python train.py --n_layer=16 --d_model=448 --n_head=7 --n_kv_head=1 --head_dim=64 --d_mlp=768 --vocab_size=32000 --activation="swiglu" --norm="rmsnorm" --norm_place="pre" --norm_eps=1e-05 --positions="rope" --rope_base=10000.0 --rope_fraction=1.0 --qk_norm=false --attn_scale=0.125 --bias="qkv" --tie_embeddings=false --parallel_block=true --extras=["capped logits"] --init="uniform" --init_std_qkv=0.0256 --init_std_o=0.0 --init_std_up=0.0256 --init_std_down=0.0 --optimizer="soap_variant" --lr=0.00501 --lr_mult_qkv=0.5 --lr_mult_o=0.977 --beta1=0.95 --beta2=0.95 --lr_head=0.00559 --grad_clip=2.0 --warmup_steps=200 --schedule="wsd" --decay_fraction=0.639 --decay_shape="linear" --final_lr_fraction=0.0 --batch_tokens=131072 --seq_len=2048 --doc_mask=true --train_tokens=623100000 --steps=4754 --dataset="wikipedia_en"
Each number is 128 + 24 x the weight over its row's rms, rounded and kept within 0 to 255. Layers, rows and columns count from 0. Numbers have three digits each. The size before them is the row's rms in percent of the matrix's.

# layer 6 attention query, 448x448, rms 0.105, rows 0-15,64-79,128-143,192-207,256-271,320-334,384-398, columns 112-223
083:133147116154098165143102115112115162138098146144122143111089121101122145059138100143113097161097091152146117149125128124120126140142145122119150120105133150140138104100123045129128128169129102152130161131089108119187124110101166126122155167143131121093136129127146112086178131147135113165123140130192108164142134099137147120117122141104
079:142146159133079139116140097136092106115115154081150099140139119138107082116096136160139155102181121151111142120120103091144162124078100129174120112150163139148121145115156175126073154148122108092119143094085152130088144129109102161142138144104119126114131162142156150091133132147129123129115129122146118138141136121125120131128125102133
086:089086103143107125145124148139126124138151145103108102153129121140080100127132133161099140117104144166102139129108142132134150121042173114156155140124116174115161087095150124130146131102111127163092171157120168113103140152101118132114109144112103141167152122117078077125128154092116112122131162141136144133129086123154137127078129132080
073:127149173158106115183123121113107172101171138158095112136108120080150160047165131132100135120104083135139125122133141133158133131123099116105143118078132115167166133110117130115152142160137116107150136123134132140130137159123105119135162144134106180123098158107151112096164125137127129147112157139120083145150180092120140129139159080166
091:136148172129124133111095138136130134102166141133157154068106093147128105143157157145165163141152167162144136108133152153122112106136128122142137120165125084080111178117165136161132168123126154149175133127146123142108119104128103134128185167145141123135110098103164163142123166177106158104102128148145086153106134174110076099117149098147
079:094108129101112158168124143127113151114100167135150124152134133133071091118126125145111136125127156127140096144142127156171079117160128127156080118148141139151121115146148168123158130123102087117152135119114119113130171140111118100121128167093090102060175118104167101150137139123140123124133124103104174121118098157148105106155110114147
097:119159139125127161068078112080107096128120119099099124163085127105132109140120126196146152137182144114135121086143145143137159117133138129125116071135098176123128109097143141138127131155106121166132129124172138162116130114142135158149168131150130123138084141124120125120124096096169129108129125150114157142123093152126121141150124100124
093:120108128141140158116117114166127125094123143112115146115137123148111137123133150148121140089074155132134108106136154120141129105125097140134172102143133104130137107134143140090161117130156140110106152100118130145126115116131121141116145122073109161139150106127147109118078126098123143131120162155110132112118136151138087158104105110122
093:123130109133088094154169140143113116140107111094091073134122143098104128105133122096118109160150119127191115111134086112133155147116145110142131115133098133155112155119112142156117128100121107129163135120093094133131153146109168142139100138141102099107157131144112142118126141112112153125138144074135150116183135102133103117138132134122
097:119150103130109133166116124160116106125115101107097159082145110121122146056121101061131102105096115108115115142129111130124135135068155115106153117139065113129176131105149109122130124149172120097138103153143101127133039138116160134155104139096111180154109137118125123103130126145088122122113097147089110084159127046099116147140121138104
089:146152107171180130124118116091144116130121087129159173145109146134169118077132129106163149110125127107141077139108115134144128144086069116104164130144118118137136132152129060133089127120150144119142125110115145113138142110154157112084101128102174098089119128134139128103085163087142183144113125140109083153115121169102113116135085150103
087:093148120131117133135111130139118117143139157101152136164085118141119099141119145145154092095122118139143156184102144146105174120130107101130104133066152166133176131122121108121142166101120172138145134142166090124157172112092149137112096152092143131148132117120095135139142112095148128150121147147132115167136150075123127156138099101121
090:107109121160118103113120122120113094108140123116140170096141143133131194151084164149147153127130129111116144145101127098105116161104112114142110128104097161122143114145149163117160150123136088122130151155163097167171139109069123094145163149109158145069104116152136137100183063117108116118122096125137160129111109119146092122138121150115
096:139158118122176166115164148162190131112101169109115129143111154165128084140133105188101141136135124131120120120123112104100176168136112147144098098145148157115128118093131119133148119137106167111130121107145144149112199126164098098170104124158156130111119164122121151113139110108108163115139135157116148133070160179097128097135094165130
091:152130108119113135159122111087134110131141138141118152111154121099102102132120144155115112149096143101122141124137083097097140136125126104103114107164109131167092152152158094106108084152098118166123138154128120169142110160141100101138133116130148100146136085152123109137083148124126165144097112110118131148112112166079119109107134149131
104:090108103096090109118145122131147133175131133100159106114166109175119168116111127125170139140128164141167091124122106130130118133139143149109106108100127096138130156118140140140123109141148152113119131141139113107170163134113143160067085127137150077119144151150148087155129149097130091100137122140167121107099086105099137138119114147170
107:148152135129165137149104134115112155085141075148124151101106118124141157086132144123139122120135139144118099141130140162087136138157093150170095143062097104114142150155154146146120108105121112119098094135102107111136134116157101139148139134189112108092116111114178110142122099101152138137127122152125157131165119125156125133084144140160
092:162141133129099103124156122118124091148147141119101189170150137131133131166162121159129114154139075149102123132126111132112110132143147128160118104151118075139109168121111154089120093130112146160146116164148137122135146123106078099156101113122162127128161125106136132170118137117111136123123139172210133184118081156140108082155147119138
102:131137130133135098129112112113115101145142131128135125150164142142118169117127098122136142147132085152093136087153117188113145109106121142205130076158122125059127164157139103148105080165105132159106117171144157134134152082131127122137111093132166079132154136120132071131138097102133105119164160127131113169153133125125108135130102136132
105:141111141113105139150180141135145147071099153117144154073106092103084096118125119124161156117113143124158156123160127111091088130122120140115172127124173155096111115151155138116119161130159129125102122136148106128112117148143137130114077161133132097137122141126142107172096106140172145142093116122060064129118157116124107140117144098155
103:114149132106115131111117151131134119139107120131131173133124168093134140146122119198119076113106132153109122194091156117102145106103141159116094122159134140160120122150148132118130154094145096143074121151144111102135063103123114114151121142105175112123117111152121105119147124134100120167134126172126161131167127138107155115111134141075
108:109088144129165153117130162114141116165127127161128089152143106140132147145117111116131153112133134118088164114104118127105175136129132115128122133150157064125142099130155153125116126103123087120087120138156111182162126110123121117119128126101118133135140128160088151136124122134114128166103121167127114175096142130141072066128196141166
098:146102137102147137065153160153138142131136129106155097116160131111127111150142108097125113126132156158121150102145120155152100117125117137136159124170148105133128120086152164113121131135133109129123136119105090124126100117128079092071100138136147144158123143165131150136138116131147145121166118132109152142126116116132066179123153115136
105:122104114160139141112127118085102116111155130189148110118124136129129124145102118114169140131126135163156109089148149131097143121117140163157115153092155137162103086105137112168114094161135106200151115149152167182131161143128104148121144119138135139130139095116132130158119128114144147144089103105118139143144117147104115137118124142122
102:076107131133117141112122133121155102133161151100100095152134121133176171171130127131075167135122128098138134099088090166088140122124152120134151192109106093144098115158133135127149120092118095208105116143097132143164125135121113139123123126130143098118162127137125148182146119121134136154167127083123142131127133141158143125111133139144
107:154175162108103106100135076132128114099132121123073138155129172146106078180153119111141162136153128131166106154137146126146127154168122135117117131124172180127113131128118110126125108151137137138133117124108145131127124132090108127128131088144154099094107149094116152120065130089131097126124120157094134098099119123137109124131157141151
101:078116151141137159149145097106132102125145171159084108133139147162146120130113092129160108113137113151149143092140150143131149131135149146131132136120140152143140097111148119127131098097084113128073172127159102155142145157137119142127140157144124144079091152133096159103131125167090081176109119133075132137128143075169109087106160106165
108:107148108156156152109158131127170119138146155120137127127148150116135144139154087130108129117086098155078161095113112147161146142136110120151150152136113119138169147099115111131090117149143101144118116121173120147185140154155139066131132128159118108173157147134137119172123146144159137126078103115165129165132110114102157147168130154142
105:116139111144198099094101157122138131115144069124160126113113146092165120119113141155166136110139080115094141124111132113141132119140130137154116184164130132105100167128151138127124112118079142156137124087084135123110169092176091097159164135096082137131116138163177143148153126123131125094150129108121126155120123132083091114085145118140
105:122134142112134121111097139125103149134144147125133098102154130129109139135135133101137113094123112162154073101105086131150116187141141084126147159124112111143110077109101162162081110150139128146091145145142123145121112102155161141135135145105100093095160101127146138081145139137088112159104097118077113146156157166136144108115184130096
097:143130135138136165134116166148140148099086171131134135132149140149122146157153139122176121180156158080152117103136116123125106075133140118188156053138155088165104173106146190134107098094134129140121111102120121117122128093129129104137097156116155139129155159104109072142146132124181128144157120076130161118152125146149104136145111165113
104:150115122139125128093121135116113137118114144109134201082106146094125104127150174123157093159146106149124149143104152118098124120173135128128116077183131148115135157146146105089140127108114119164160132113119108156140154148108125166093111091133135129146100098159124164197129112159131119133137130084133158135119162142126088087131138137184
121:119154132145103129158107105133150127109142114108143139088098097133154149135109145116130068136125136129140135084135119121109123130166141157156076134086143123128143146127136100124085133123096082114080123096128114127111146106109138153114147132150069122056145138128119140101127076079146111143090098175168144129193133144156104135110118159123
101:133141170094119127125143126109132101140103151118104155114163138112103172166141151130108184130141099114104176154140114122087117148104118091114168092167154128125128155127154151105154145134131126121124117155099119142162125158114120146146116138143162145127163126134143088136132115144090108117154108140160141157108195102095125125111157129053
095:139144132103136146122105158167145171102111114130088109144119135179140144117139123131155103156127134140130119090138142118149099137126111143160145137119124121091135127138122139098168149097147130133090148120174127125109140097151168162135120144136150129130132127120159178169120157123165124129179118142131112135121160097148143142119141080138
091:137134117138112118113169129102179116139140136115141152146157152149179112132086108141188142157184172120104155146133135127142133114155130099114091150123127110136117140134097113108120133158137119137138123147119146144114155094108140097138091100093117128090136141140149096124130112157138155141087086155097103132164147121151111165118118103137
087:127135165106103126130172135105113167096121114111138106140112134139087170102140121086065088109139098136139126127105127155165122117095096130124103152161118140121118141131136139143104092122130111132141112118122131067122107128144123182107101121142076115148132153155135106104148143111115118145144123094162162135131145109159119141114179144110
097:087123150110163139103151099152168120137112169148088109118182113129107120157136153102123146121144138099138155105169077138111119172125121121103119092126161119135139167155130125103128148119105102134090140155155125111130117155139150132153133105118134170165122175115138085146101080143099149169102116137158138129130107148098100136095164104133
089:144148127090106106082155133142133143117101068148135167137191094115154127137118052118092119131181122166096150181112081150103144152095104112141145152181135138157129146147134102103093129147079117132135130106120110112149124075129162145174088147111110082134150147107125153109118112150140110125132130152151109142081102156137115113130151131127
093:073140108164104110115153113136163144146128120133124165122110113120120117128115106150136144194140179166100098141132136160107117132084122115079145117092173113159132139088155095170102141135121141139118118132192110127091095160118086114151095128105142142096169152129085120150140120139125150141119152105100153126156164110144128154170106092137
095:131101112097132098124120123123135107134148145142140154146102097131151190160133129135159144136109092148147117165126081109125170079100146112146128186128059101125119123159150152155120126112119107115151129144151155168118120118120126134125154174096129111166136121145150125115120167146086060120144134100148132132100172135127152124160126141144
090:113134147140140119160131100108135165101117100116117129127099126153088088119166113110135171138116165116126160148189143107121099103106168157126075127160175115111127133107103110133142134089151126086129095089153147138154134140160124150112107100170122136129132121135134124130107118115107101159164101107128116096134143172123131121118103164160
088:090172149144126102117108134155124122140130164124112136099148145149175134120091102166144125129121148143132149051131157100155153120110136151123144116118110126070109075133129176150096140141153120115121138110092121117110131083107153163058147113158161114117116112169170134139075111135115120103099142170137130114147135119143133133121138153140
088:153124121129150156150132137092158119158111129152135094089147118146084133111146113165129149151120105165122115101104122103110107099085168143131115123146143143132101071118153124091122194154093133117086131144138122071104143107128181123107131130096139133074130130085134126172120109106108153196133102091099124156124095153146159126102117144112
094:123152168134152164114110109141139127096117134126124130094056091108119067160142154142184117095151133121162118116118127120179122114159099132100079133132154107134079137131116144123134149131127117114120119144100135119123123124137128074116134142104086145121141146124161140134131126146133147076153151136159106105064105141105135166166141173192
086:152119137094132139109115120111104158110138121133154107162169140138156102127165156156123126115127122156110100095118124129167099149113114128106176133096121122138085125115125100148123163120141100085098091107135114153092143180111151128114124096124149121145142122096134128195142155123144114119145115100153160133131106129147137131155141094126
094:114160135131088101100114102137126144130160136115099126143145120122110112117147100073093145144133136108126133086078113107131091118109115149129146093112124160130155096091142120138080152143189104137138126127127123098085125166130112146145101107089168128176134131132112124093115127129144059110140130133170121113077134118148124112089127106096
090:109115156159164112103138106161122134091117112136149157118098131131112142123162131129095127147121137121096130083116154148129098096145126138107152110128131119127122086116133131119140120148109160144125097111158131064107162148136111103128112110123139123133091094150115139122122141134098121127154091141109143138089134105146081093136113173156
067:130119097119149091149129110115099117113161126072166132087107148118129128124140156122141105089113151112142115122143118139146119136157136136130129128127126162127118185131144084149141106154106129125154120127163117097105170129073119112158168114138092104140115153131114143116102086133165092141136129102106153079148151116069154142082134174077
071:112105156136123142141103165144187161096164161123116162105144118152116112090154118118143146102152166106136160108111136134117148111107169161122112118094122162106116138164131134138083131131141149135161141200146126138097098152149118112126084115115076142046110146140174138132102097101121120141104116131117122113133160128142139142193143146132
084:114155114175093104096124149116168180133124102141144140132135138101149140128113135122061104148142109131120132169129115094124096090117169129123124121135094132109118113149137106141114129115136137115100175088163151135139167127094136080157151135137125115165167160136126139138112131141150116146127145152135146130127153085123171114138127131143
089:148174113114103071099150077168151110146116147123128160091166150116158069167115130158126087118144117123109131123109151114108145127134161123151137136068104145126044152159124120138128161092136135130138126095135148169152159125107145129187107090143145170140104165109128156142110113107150159136103138100105117146164107091149177111141134173128
095:141128069118142124151127123098115143114109117112148067134140122111088154128099141129108158067095068130143095129168125115182115138110102146097145150224116123125179101120123156085098141087109112116112134109173117134103128142158073142129113167092125128155142194097111102131138097118150099132129128136131132164150142149101125143117114172078
099:165132109146149100109091125127122134089107139102130125117157112104160096152097148125130155137145124118076155137142109120115165144142138138135122098141110190150105110163118094153104128122185125144124169142153161161098134174099128099148122114125059151171111174093078132153110081120107121097105172078119143147158147100106137103146133158102
096:128100122132143114107127154130148125124150127121154082118150147135137135148109129094139137090141087117079172128091120140164145193146133178093104186139131157143133120153125108085113121092100148184144092140150087141133152107121124118113129079142096132145123136119143137160138082121126128130110158122099139127130130161157087140123123131096
101:098156129112168153113046122110125167138105123091187128108111144159161126102137125159140100136112107109103112123153127141107164123136122140152132123130139088124129116117150129113141134094168137136132124143132149139140091135112088093130148121138142178069148132101093135105130113122097139100120098108111154166163117107133139108084133109157
097:136125139090120124061119115124140129126108116160137117111157154131156127137154108076143123143145144159112120173109142148094169147150110140150112111072128128158040122122109132151113130143114095104142111104115148158125147111100114102158166122142113152115074106160095110126138128102127113096160108131158122111152157141168108157197160126127
105:112119119151129176106111103153104103122132149137142116152152127102163147141166129126121102125140147146154114087063142099126124123149112053096121114144161110132124119139124114159152116123147136133133114128139127102130114142143140134129119139137144178123100096115153143099140099100149156153122101164094084124144125111134118133111154126119
103:154123141099140152171142095123099070142135119146107145164094053111120098143119095112150112129137116137155079086102092113135110180093106073087171162114099121121125128120133161174125106121129132133126096117142140112162108139126112140097156158134128132147102135182165111106115167139122165147112125141091117154147135119140156121120154133120
107:161090070142103107098119139130134050134124119144118111137131140113098150089132110143068103126094097136122112132145174132104145145121120113147104090140133149113150116113113109137124080138137135143095112114133131100117092136120119148126071091146108160121118112080177099138124137152142124120127146158132112176158153128105110105159121149132
110:139111107109153160127106146145104094146106108126107115107174085111138135133141171127122126127126108144112121110130129133128129129128142172156128115094105163105134158141087144118123132136102138118129113127145153152110086157210099090115154090135096159090100099162171148092133179090097143088202111153103148126158120123117089123135100130135
098:094113084143118131142182093096164096118154103131162127122126126128124134140134142138111114106162089127141086083109140147131141121103105127146114111124129146168155153129149112134115158108120113092171143146049098126158102097139137118116142108123134184115130140130153140115154086089122112135143139094120124126132150119129137112146128106114
105:117157157098109081115123108164131115123113127140172111120112119144169124120166097141123126151154152148122151126155115088113111130109093124096133150144103126107118149160104122089154163162144143102133113110176170099163074105145123154193101159155130102144088139098118149092155128157159136168097110142107106193151138167160137121114135139112
107:140112127110130110099140064170116150125131105136128114119123131102157139139131128137115152141102112120111145082129084181140118096120119150130137142126117133099145122108103141129168160160096136151110099090133130146140095100140117207177089135134157111137155122109122119108122112093188134147142129109130168138109117119069108156157111109111
049:156117117151164113177144160090125143115112093120133148089079091140166120132101157142147136091128122112154106113146111101164144110143109138166151114139059105073155123135120135165132140132112134138104133171109108116100131152133117158125120150173124133148116150115158146051101147076150145127098151127129122148143109168150146142139137107125
066:118137131139112131079099096097150110131104171166127111162147129131131105135147117137105130125166133128162189160130148140096121121116122146131127092129167096148078104096108123130149166186133160109145137120136165132164095123123080103092142135120153113125136117159090074134114125152090133114142137132166091126112132074129165087174136129170
067:124083120161166162126146083147113196105129097136108111083148102113137105102115187152112095109135165100111122145110104179129127159127110137143146171114107098118150178132105127106151173139128131107122133122140098129104161133126132161142130138147129167096157093153146158127115108072122084116134137145145142130104145141108163110148109120140
061:170094110118119112162149111151101147141149098095119125138109139100156103152115115153160138122121121094167074157139105114115118144130096083107151106127120117147164151128133138127102101110114128153125153153183122174126076070131146102084110122133167142183105095109115104170123143116120105171071140112129086132127127148134121115127169125121
078:153136131137129133151112150063164131126106146141163160107109147131119152120127137112168078108128154136106129097101106114113137134125132166137162133121138115090099127134146120104123109152103142154135126142167157096141140135105162131107128125126072170113141130160142187137184105158110137144100103166129160101131150133095123122113116064125
082:164108118118140126169111173114179110131135117126144116111140104099111139148106126150133141154169169096109134097108134131099145141093133144110166158143132124108141138123121143141100146136142125199150146133161130118135119106135134124135122110161127157156145150165149146117124116174107195138083163132107142180191111160122124094092164099139
087:134108115098101124111127142125139141109120138121108124148108141128134119141124118108125122143145181140119120133141116132141113119089137089151165094158113128169111087087147146159145136164109125122148106169150163109095149127142067117124163090107109133169105097115135116134119182124137127125131103125138089178121140127143085096119152119140
091:129144109117100106151138131142142128150071161133102139110160139126113155112099107125109150118117131112133123109132144098101120102131110100106150144143140110127111139114163168125113117135098131191128124168099170159115175116149118142163151104146142167145167116133106108102128115113107174146159116147111153101101145076131086141123142137135
093:097113117151157076129134137104125098102126128141088132145130064138117134129155113155122115143110122126140088079112117142163109149110141134138122118120155113116147097104077101130153141136129141130134104139115111141138137152163154104105096131128139162139117086112091128091129076136102123130126135135124101109138149122150151140152115083151
103:121134162115089159145128128132140103129129098097135123098092145112086129144112127087148091098140146109137110151127133133148135149116132134127116176101126086121117146129138132073163137109142099097109132081106086104146134141113129105127174120175075132112145115117084085118141136136115120115112141146113098115129113159130130132129104152100
104:070106130114122138167136123109126153166131127114152135125107139088152194137143123177155148100089165132132136116142121123102135086113128137144138137114140137166139117148082115103091099111120134114116085114149166103131093159118109106102164151125140140139110174148118168122110090120146134143119160140080132163142124108094125127109144142132
095:124081135074116117148152145172110142121107104146163092193124084119160136090137086129138102144131107126141141095155119159097130076109127057127140114135147112129165158138134103105148119138157118118121126113115136153135157111115149144105161142169153118137179142156172126133123145120128121118139133141139121136101108112138138090091117139136
104:109147134137172122160136138099124109123136093135142126166131123141175121152121087179113108116105146113133127112147147114144096081091107099165106062149072139127113051109127130121129142098102081109084171112131105159119133122160102133154171152137115102122137141175148122131141150136122145136164126127144140119113097130150104147134107121123
114:110132115128159154118134156110133171066124165158145123175114106122111118189139132115155144153119142139136115131132156132131119162086171109163137172115139153149094123142130136137108075127158148153133150145109136122128125108108124145125154110117112142085147137150112087158101129098080117123126108118121099125143109129147104122122123128114
114:113175164068077127141125152109133106099066113108143149140141098144091102149107146104172123120145141115141126120095079147109143126118185143134122090133121131142091137106152159149078090131099114146130101132135081076111139129124116119158176157159109129126102162120157125101160134118114106147100102145135120106121142112105136094111126127139
113:119154150125153113152130101129111121131165154141119173153110129110105143120146087094141113120144135111087109153113077153170172129133126123160160136075103090089144150134148137147141119098085119144139105142166134146120123141088150120107125172140145114128170094124124104119116130138176133131125170153144112120155109103088114146131095112112
099:115134140159130161130112099131123167126112129100132132105096127101103151071109140142107083131084148157098115175139115133131139128161138137152142090131133130144147129142146124120102124142090150077100179138124143111112114131157135153093182173157109160138182135135155112083090108103153135140153119162156152105135129136146129138108072175159
088:139158157131105127142110122121102115090097187156142149130078118128129138152151142186083098171127170133099137155120075134124123138128115116139162135129125133138114155113142125076134138129120097131106079115132143098150126136203106123136144142162122153143142117152133114122136124094122104150179101134111153140155172156113131139131129101113
098:138152103121156088109097121158115117122119093203074089122107099088119115107149131158169131103146108124148141128159135128146141100127140099133124089136104117101149120123135115110110078095149140125100082137156147118128131091173145144140147156162142080142092120144123121120153143099130086111157131108102111160196129133093122125158127122113
105:107100119095128163189129085135140152136102168112118121124138120115120104113087109160106106122128118113161126147140136121125081101138188079142152127141137124092128140164134118109115162179095211114137155158117139156112104153130155130091151189119113155122166129111161120120147108173157107149152138126142067118139143124140153145095115125147
104:126121116133103118181143067104140091140133149052131134117157142101112122094162099107119046135122085151117122177142092111113140137127107133145142133125158162156144127138126102136108158123147159105128117109156109085149093140140172092191120152111115144130109118142121089079105167153090088121133132103138149164119135106129129115123154145154
108:114136101080103127148092137153132104144111116116073102155176146121143181113084092123128133109131121161106155106123125154098126169126134119159077128154163139125147096094122124122148110148120158112131143112138119080123129119134125156131110150135099112116131115114166115181061098145100128138130148138120168203139151164153096117164131125148
112:159129146112125132128108093139128153139095151123126126165134110134116133114157071142123136175159129174131089094132158104111125127113079110162141159065136092127090136145165155158122144161107111145150128191165129108097092123125167103101102145102104159141177123073132112113130140111123111149124123132140134188104115136101126144151164066123
094:111132137114136156071148120117096165132114138133115129134117080148128136122122104134170176144117115135093129157125168136177130139119146090140121124114117137144113074120135116113151117122160166106145138126076085163131097151142126149107141149126136130106105131110121129139148125117125157169123136102160143139131155132117129116116148077125
104:105144083103166135165145127116146127138183131154088093140163130175121157112118147099129099111152139138089105080125096147148124176110095116154118114133107109091108099141137105143123105125095158133136122134136148137141123178082111100127132112061117095134151106126118125140114126142103129163123151091111102123105113147134115093142135158140
099:174165153172139124098134145098154118097103163143114157128075133125112103158123114142152135098112126129153091135154115133088118145130164136082146106115157090091102138113144155113111171157106129141123109096156126142145112099141139134144153132120134123127175162137107124171122106120143164154138131087097132128119190131153134149157130124129
099:120124070136114098172105125168107067133125156144110125116107178096146144164126150163161162158147153081122133108157160102122141107127130126161108101117125109127126097138149120163083117088148076153104090147093102114151151125153122091115152099168144123102104135140112110185156117120102111124121133112150117120146111150148103124161075134134
094:139124134124110146096066153110125125131100166112141114185109135091140147125107117117132143109139138105107161139130132129127115116147131109134122119132125153172137116121155105151126177129119122144119124159125139152152153118139145116104132110096142144100162170132119146159145150147143080117106144061089155140064116148158092133125129091095
095:139118167092166118114101115078152131122118126129164130079088093145100113121132155107114130094167136139104138116097171108110153112148138118114131139144108107132107116122109101135092124110072121103146120120134108137098087118137111133127134111149132158152167123152124120176150128106132156104143150108124154100121107123141141109101129150110
094:176140094073132118106130115159120162093130067124110143183131145111114143105142119130092110163112126112169144186120096134135147120094130076167139113203137106170143106142139115078115113156090152101130097108122157110126077128122108150175143109124099153133145157114172138166118113118135153120123151148104175122121152148135136136144121082175
090:128151136141148160104149131148127103140144155135056110114129088126106125095123160129167168119137123115177089155154117117128140144099092097110123157119100180111135133134103106103092122140108098134124143144142117098141095086050111132134124149113137142155112143153104112094133116109151082105119073097148087086113144101123112129137086130192
109:157116139171083125129174126108136179116112104186103153110155111126109150122135152197171100125145160076156120139112127155104150104117137113136152133101134098129132157118161151096100156133130088094135118100139121114142106123166122155137121088142121142119129155144142068124189114081125128125147156132127136090110106086108139145112112136122
091:134091127078170094145123155146136070144157121112143153161146158128090169164131094107129082155094114132112115106175101167151102107147141129127085116185089105105101155109095135066124123098102155160170110167109132145122116138112103110158134117112123084140145138106118134222107135154113076133130096125125143089115121169131123108156117154150
091:123142133140122154131180162114131163151145117161117139123141109137130135092106096108153096203141135129126090087158152162100104120139118097156137107144120153119123158144119112099107154120123133162112121120064138109154125131128140140152123104108114135144142109131151125150182117128152093157136153145127149129149116154124138158105115156109
092:102131156091116140136139066081140142139130182155105130096118143073116057150149148088118159112095143127145118106146130108129100124158128132134118143124148126113154183179099171154118135144149123187124100121183116103121102157143108151131090086122150105172151149115179133166151139127113139139119112179126088082134143098136119140118106123130
103:143158161153112171115150118084109098111114148121102076142105166139142132088121131138119114124125104128163089141153114132136133123113096144112143127119142165163138078107130113126112133136141139133115138134148129145167132101119107151122117155109144100082145127127106078106139112119093170142083125093139157142164124138122130113171103133104
091:105077158172107140147121113157106135136103156145161141152120144110138118164126114134146170106175114111086193156145138077154175108087152117124133131114096112116121126131114128106092127121122197117174089080139170115131128147152124104143127100091120146162152128126122138117119119135107137143108138164146142146144176165167126094137184106129
104:139121122116102148084139134151112121146187115141121099123123144110128156137125188087102152147105165085139173117122109119124137149135143117103154145183149144097144099159132142154108106117159123105159120112171117137148167159132126115119136099137158138110138157138155127140126142135121145151146131105141123108133098121108115139091168158132
098:151113103139139128104135137114113133165104147166124129120126110117110135147113121110092136130127129131116107113150190153122098138128145152138125132103122130140104133154106185144176155118154123160140096131149103147102141149165127105092174121186176102133140145133141151133154131139124152137108137115124112143139118144087102129123089182159
102:086128139119164118060138125132121168127139125130096124142128168113092157150130118099106158119128132112119141098119170171121090114133122140135142135144111179100151155151149153171143127134133138144139134123098130133126152152117108086152129115117111098121112118123128123113126099158112111146172142114116122153107128126180117143120136115134
097:105122122071124100160130145161109134182101120156139133120126157128141132154097084149165109110126122171081078157148124115135160163147158102099096172123124079156141116137107127095125110095121124115112124151145072157149136098114154116105119140230106123095149155130107144164098120115121145154106140101147135153158095125168084173088154143152
102:123112119082118125175113117134132113172127134125178151132129120072124101103139075141113079139141183144116162110139144144158147127106119126154138161115130107121141134076089135125144141126110142171120163135122159152131138154117111085145116097125131165145127138170147158102105155141125103156095152129105148142114111069101139114088172076146
105:101109132108121111185096101143099135115133110137134112095171115167098139112160140130138145122100085109126156110135138125147162093142135130107150110100123141140114124117117083137112094177139163170179084093129148178173135146130166097110110121173096129104138168083185149116105141114098124131133105129155139141139175091117139114144134171109
109:133175129180178101108151124139120106125170153121092132093136136094175105055120118141126152152105119125147108135139140173129119102129084143163122128161123139107108148098138155137126139109083107130167155119085091123130183116135112152135112110115080152122137164119098125118111127083136072139148125108107100124129105105102120190106138132114
111:123099147120134134129112118121080103108094128179170095137149122143082151204142120104128125097125127114182093152105166170139081108154126158122127116116168126125101128137103122117134156145182133133114135141129116135102118119100152144125068118143128105143123155139132079095158144113116144139080117145166091133094100107151132107112125119111
105:131092138145120168097157174124132117109142150126122149112103151131136129167111135090155099142141193127128104079159125145132108120145127108104111103112139123129153112116173135155121110142130141126142156115092125131136167091096124134093135143137143125145178113143109139163132121141159146143061166094142121123129114087098104128129159127120
# layer 6 attention key, 64x448, rms 0.113, rows 0-14, columns 112-223
070:109125150138105112123138129139107132111116164159159127171139116116152125144116105126135116166126084120160113158128137114133156110182166139119113151124100131156141090175121080116129149119110132107094152137111132121160161078120140158116134126185158146133135120142151111115133123215120120161110071097137107110151127124143141106142179185125
075:111115130163158100121112127157122140183151119132101117137168138124125110109133097085123149097118116104111080132104104098115099123084070091102117130143146150136115082137128147165143149158134156098130125147132154108071139100147125130129124123107153139120138113126097172065148118085120135154136149155126133153079151120089171106166136126084
084:160161105147132132107150135157120132104132131097158142136102160168163153118118125113149084148139060137131120122151110127111114116174149138102146150112120123143138125115170111083107119119137140154129166161148128134122151102140166114105124146153146139178140119135124118138152150176162129100134129094145099128116108165142176135123127141113
089:115107153147089121125094145114121110160176086082105118131117103100112094134134148136115119079108161140163112122139145125114147129095099123139159143166155183146126078161089076167129151180121157100172130100106105101142134121100150104135106131084124117125140109108133158117074096115099146099119143140108163113118130096104144146154145156116
089:090132155101097157147144154160104146117192129118084110080087092119119097119092125089126170160150153134136127132140149107102149129097172112135149136093135112136136170115110142120121130121086160167149139134104079154124124125142136111138105109140134116115129060119134115116161111119089135116124188106080122106085106124168157093116095095127
093:157143121113184091067145128096088116131126106127102130118154162125110136120149127144093184151112093120127121132090116081151127118095105115127101120136087118112131148122128131111157123128115115103093117112082138138151166112109071159129132086132136116124124125079089129152156120101146107134107114132151119120083123157147131130139123136098
093:080117124097132139154137150154086112145142173151093130122067137148146103135120123142129151145098121146150104123131121134105139156152146125087113122160166172188084078112144130143095124157148093118178092133101101115107135106152155176087116116124135112129142152162110135128137128114085124128087109128116141109163137091092105122114140144141
099:129119169172129130126130139133152121058133098168130147112122100133130120102102054088103114133123111142105122124084092133073146086148139127126162118092116132135112101106137111141099159114162116092121106128109149124110125102130150096157123118154135093129150140120124154136133119130114093129125134159145097110111077094171161082117101138139
104:193162125066123118103104162160086171174127118138149133147130138087115149111130127090103132129133097082129139160134121111105132094127145112111124094080109118117109131119111175125106129151086144105104113097105120147158120132142099113184153132116127112132125135104172136122179153160138155102115084149135119079111169150136121135111097124092
100:102117108140198124083116161123124173161115162081124116158091140146170119101128140111080125121123119095137146094087116204117142146130102101103136153125100144160072104106166137165121155134134148142152140098100117121144125151104130127130149144091103123120076137142103152172154098119104132104146145138160110097114127137128151133125092142121
105:189109136118167125144139127140099124111135107137134116125148139153090142127139143107127124126158150138137103132088155143119131172148115145104129124131099150117141091167109158136136122139122142119168128159116158121124103108169114143178141151144149115183140157086137119172155137105095097096132149103107129055102135101127168117090169157118
105:111143140117066130172112094075102144086137130155098115134144146118134171149102122111079150124111107126163122143166122122109119158115122153140077135125140140083123095163083101163130115096123143148139140069113148162120134124100092140102117114142127133174107140120123147142115132186121132131128139130138112100143151121093141155136116131131
108:088120151162138146119140127117111124169113133120095103143087140144130117156137152104161162130077167114081119087146136148161128139122105172126115122180146123174151136107096134153139117129153150122161170112120111132121112147122099132096091123140117134083126193146119110145161122134128153135136168137103170130120128134167100109123179081096
109:083131152164144135130142143172153120142144164106149127089156125068157119123111069132131127137062153121109117106134120112093147137142138136102131156130150126113127167145149129128169155166112084123146147135113087152120111078134139108131157124192103139119114124152116112111111131143146176146122093138121120139124154114152108158129055116118
103:089096147124172124151127120138130113096160143119104104149106100145130131137101093159112175143119160113130142140108113137130100122132111123165104135105134129117117155157113120133158112135126149175109100129183141159092132160142122147097154145144118182125102146120160142121140134124106142136134164151120151128115134154096104132131134116099